From a checkpoint of a small transformer trained on Wikipedia.
Size: width 768, 62.9M parameters.
Architecture: LayerNorm before each block, no biases in attention or MLP, tied embeddings, ALiBi.
Training: a variant of Muon for these matrices, 787M tokens, 6511 steps.
Each number is 200 + 30 x the weight over its row's rms, rounded and kept within 0 to 999. Layers, rows and columns count from 0. The size before them is the row's rms in percent of the matrix's.

# layer 3 MLP up, 3072x768, rms 0.0784, rows 2552-2557, columns 0-127
103,228,207,167,199,237,220,202,171,221,178,229,225,141,197,229,196,193,185,223,167,213,141,242,220,172,242,179,210,149,162,224,218,237,185,269,152,194,180,200,156,235,170,225,198,187,173,97,234,226,229,173,193,181,249,173,180,191,268,196,197,182,184,193,174,189,220,225,169,195,180,204,225,218,259,230,205,228,201,211,184,274,178,199,179,226,209,239,220,225,207,235,205,213,163,210,122,144,205,173,157,200,178,146,206,230,234,232,184,209,216,185,208,158,186,201,178,242,218,173,221,202,188,181,171,254,152,223,183
087,191,211,193,161,148,201,190,200,211,186,218,225,182,256,156,255,127,194,202,212,157,141,176,167,166,167,190,219,205,189,191,199,158,211,197,233,227,167,196,226,235,185,142,207,208,198,208,195,176,172,182,206,215,218,197,156,204,160,254,230,218,206,165,179,203,177,189,226,203,159,186,190,204,219,162,209,205,166,188,244,163,211,218,174,220,217,220,218,184,155,223,242,149,185,180,227,195,211,140,219,220,254,200,203,192,212,204,167,237,194,199,150,199,246,201,206,198,218,174,212,227,159,186,211,273,183,204,211
094,232,216,204,149,109,152,149,172,171,217,179,157,186,242,183,181,259,195,174,211,183,210,231,175,219,159,188,154,280,190,210,262,223,204,211,214,240,209,158,207,226,173,185,178,211,203,200,192,200,190,217,215,201,187,179,134,234,205,224,231,182,160,229,193,205,239,172,206,177,186,220,236,208,264,208,182,165,214,187,198,207,193,215,201,173,186,226,229,231,151,239,222,186,203,207,196,165,217,283,159,186,206,258,176,152,226,200,195,186,199,193,225,220,181,222,202,260,246,159,184,267,212,186,228,218,202,215,234
101,231,196,201,223,207,190,174,222,213,221,192,123,205,216,204,202,209,240,253,214,204,152,223,176,240,151,194,157,200,160,248,213,220,186,184,222,172,195,187,188,196,202,193,181,179,176,248,212,205,180,219,169,194,197,181,181,181,186,221,165,200,158,152,193,215,214,185,217,190,178,185,172,226,142,184,189,192,180,233,196,210,194,179,201,219,117,205,139,242,270,185,192,157,178,172,202,207,214,230,198,147,203,248,185,220,220,178,226,209,201,209,193,255,263,205,224,181,243,168,196,182,205,223,194,187,224,166,195
095,165,186,244,226,152,205,169,184,181,219,250,222,243,236,193,186,178,198,201,224,206,175,172,214,233,244,157,188,253,212,164,175,170,193,248,195,138,165,180,190,229,241,198,209,243,214,172,245,205,193,193,131,254,195,220,239,188,228,230,175,242,215,160,211,235,187,184,156,213,217,192,280,194,194,229,223,222,181,230,197,210,235,198,216,186,199,167,211,270,219,165,229,188,191,202,239,250,176,233,189,220,165,216,206,209,201,209,169,182,229,160,234,179,246,234,155,185,232,222,184,190,207,191,257,224,202,153,189
087,193,229,143,232,225,206,205,197,241,174,191,166,180,253,178,207,214,211,200,245,196,198,113,174,249,196,207,218,210,235,214,219,198,201,240,221,226,191,129,216,170,157,187,189,238,149,187,212,230,196,199,183,197,228,202,151,215,197,205,199,227,192,194,233,144,187,202,171,177,203,191,221,184,155,232,191,183,267,244,150,213,216,186,197,238,194,236,203,215,155,200,205,188,225,164,165,209,171,238,213,214,204,195,171,189,215,209,182,247,172,205,272,214,193,175,200,114,173,186,109,219,211,209,206,214,194,178,201
# layer 3 MLP down (transposed), 3072x768, rms 0.0286, rows 2552-2556, columns 0-127
093,168,162,254,208,183,167,165,294,226,182,198,219,118,157,252,210,181,183,216,192,189,197,210,203,167,253,228,191,209,184,195,207,231,197,211,217,222,211,166,231,259,138,216,180,230,206,236,186,189,207,218,232,201,218,226,235,229,202,158,209,162,202,213,229,233,187,162,143,178,222,267,236,177,184,158,212,172,184,130,205,162,161,189,242,181,216,239,146,232,227,206,209,220,185,162,229,230,203,199,184,178,223,295,314,198,134,222,173,216,150,140,217,201,204,156,157,204,214,215,195,236,198,220,172,184,202,217,214
094,206,158,168,217,226,180,194,212,215,249,200,205,263,145,267,204,191,189,224,150,183,216,217,168,234,240,219,171,191,224,233,233,185,208,215,142,178,222,188,217,207,233,248,223,224,147,200,271,205,227,186,187,228,194,206,156,173,199,182,167,243,195,209,205,219,212,208,208,228,239,242,168,179,201,206,117,132,219,211,249,190,169,213,175,189,134,185,239,192,169,225,227,187,184,231,210,171,148,199,128,123,202,211,228,231,162,220,195,200,174,193,211,211,228,171,197,232,159,241,230,231,209,232,206,206,232,171,211
099,171,192,217,172,178,179,233,187,207,170,190,200,233,180,200,222,153,211,192,188,190,209,190,201,225,209,182,184,239,183,144,189,279,171,212,188,211,229,200,228,209,158,168,232,228,268,255,203,194,270,215,176,160,154,240,166,189,217,284,249,191,196,237,213,169,183,234,117,228,241,207,200,211,168,249,240,185,223,166,203,191,232,194,227,192,260,144,258,140,181,197,218,174,276,160,214,179,219,160,218,261,221,223,240,215,199,215,143,212,196,160,221,194,149,195,184,159,153,176,213,181,187,177,192,189,185,205,258
125,180,228,195,221,180,192,199,209,230,225,190,192,209,187,145,246,195,209,207,258,173,168,272,212,160,181,162,176,228,196,214,174,214,282,172,224,150,199,224,208,214,138,169,174,181,232,183,225,148,235,196,219,173,208,199,242,207,251,206,165,224,211,202,200,179,226,188,209,189,200,202,195,168,167,209,193,223,208,214,175,178,189,166,189,201,202,177,157,155,214,191,179,184,199,219,228,194,170,166,183,211,147,254,214,180,190,184,169,180,208,158,189,200,228,159,186,225,166,151,208,187,192,207,252,175,235,113,195
101,189,187,201,216,185,204,230,225,160,188,215,200,239,129,229,218,158,199,185,214,218,130,185,178,171,198,172,226,229,182,200,165,197,201,179,236,172,235,153,120,152,171,221,199,173,191,225,216,229,202,271,165,178,262,254,222,179,199,210,128,180,212,187,169,232,198,237,183,177,201,184,204,168,163,186,191,181,217,176,210,179,270,233,202,211,216,205,200,227,207,212,211,179,200,171,235,183,198,251,255,247,150,221,228,217,276,155,212,185,166,208,217,196,191,229,154,232,235,217,254,194,193,232,244,181,170,199,186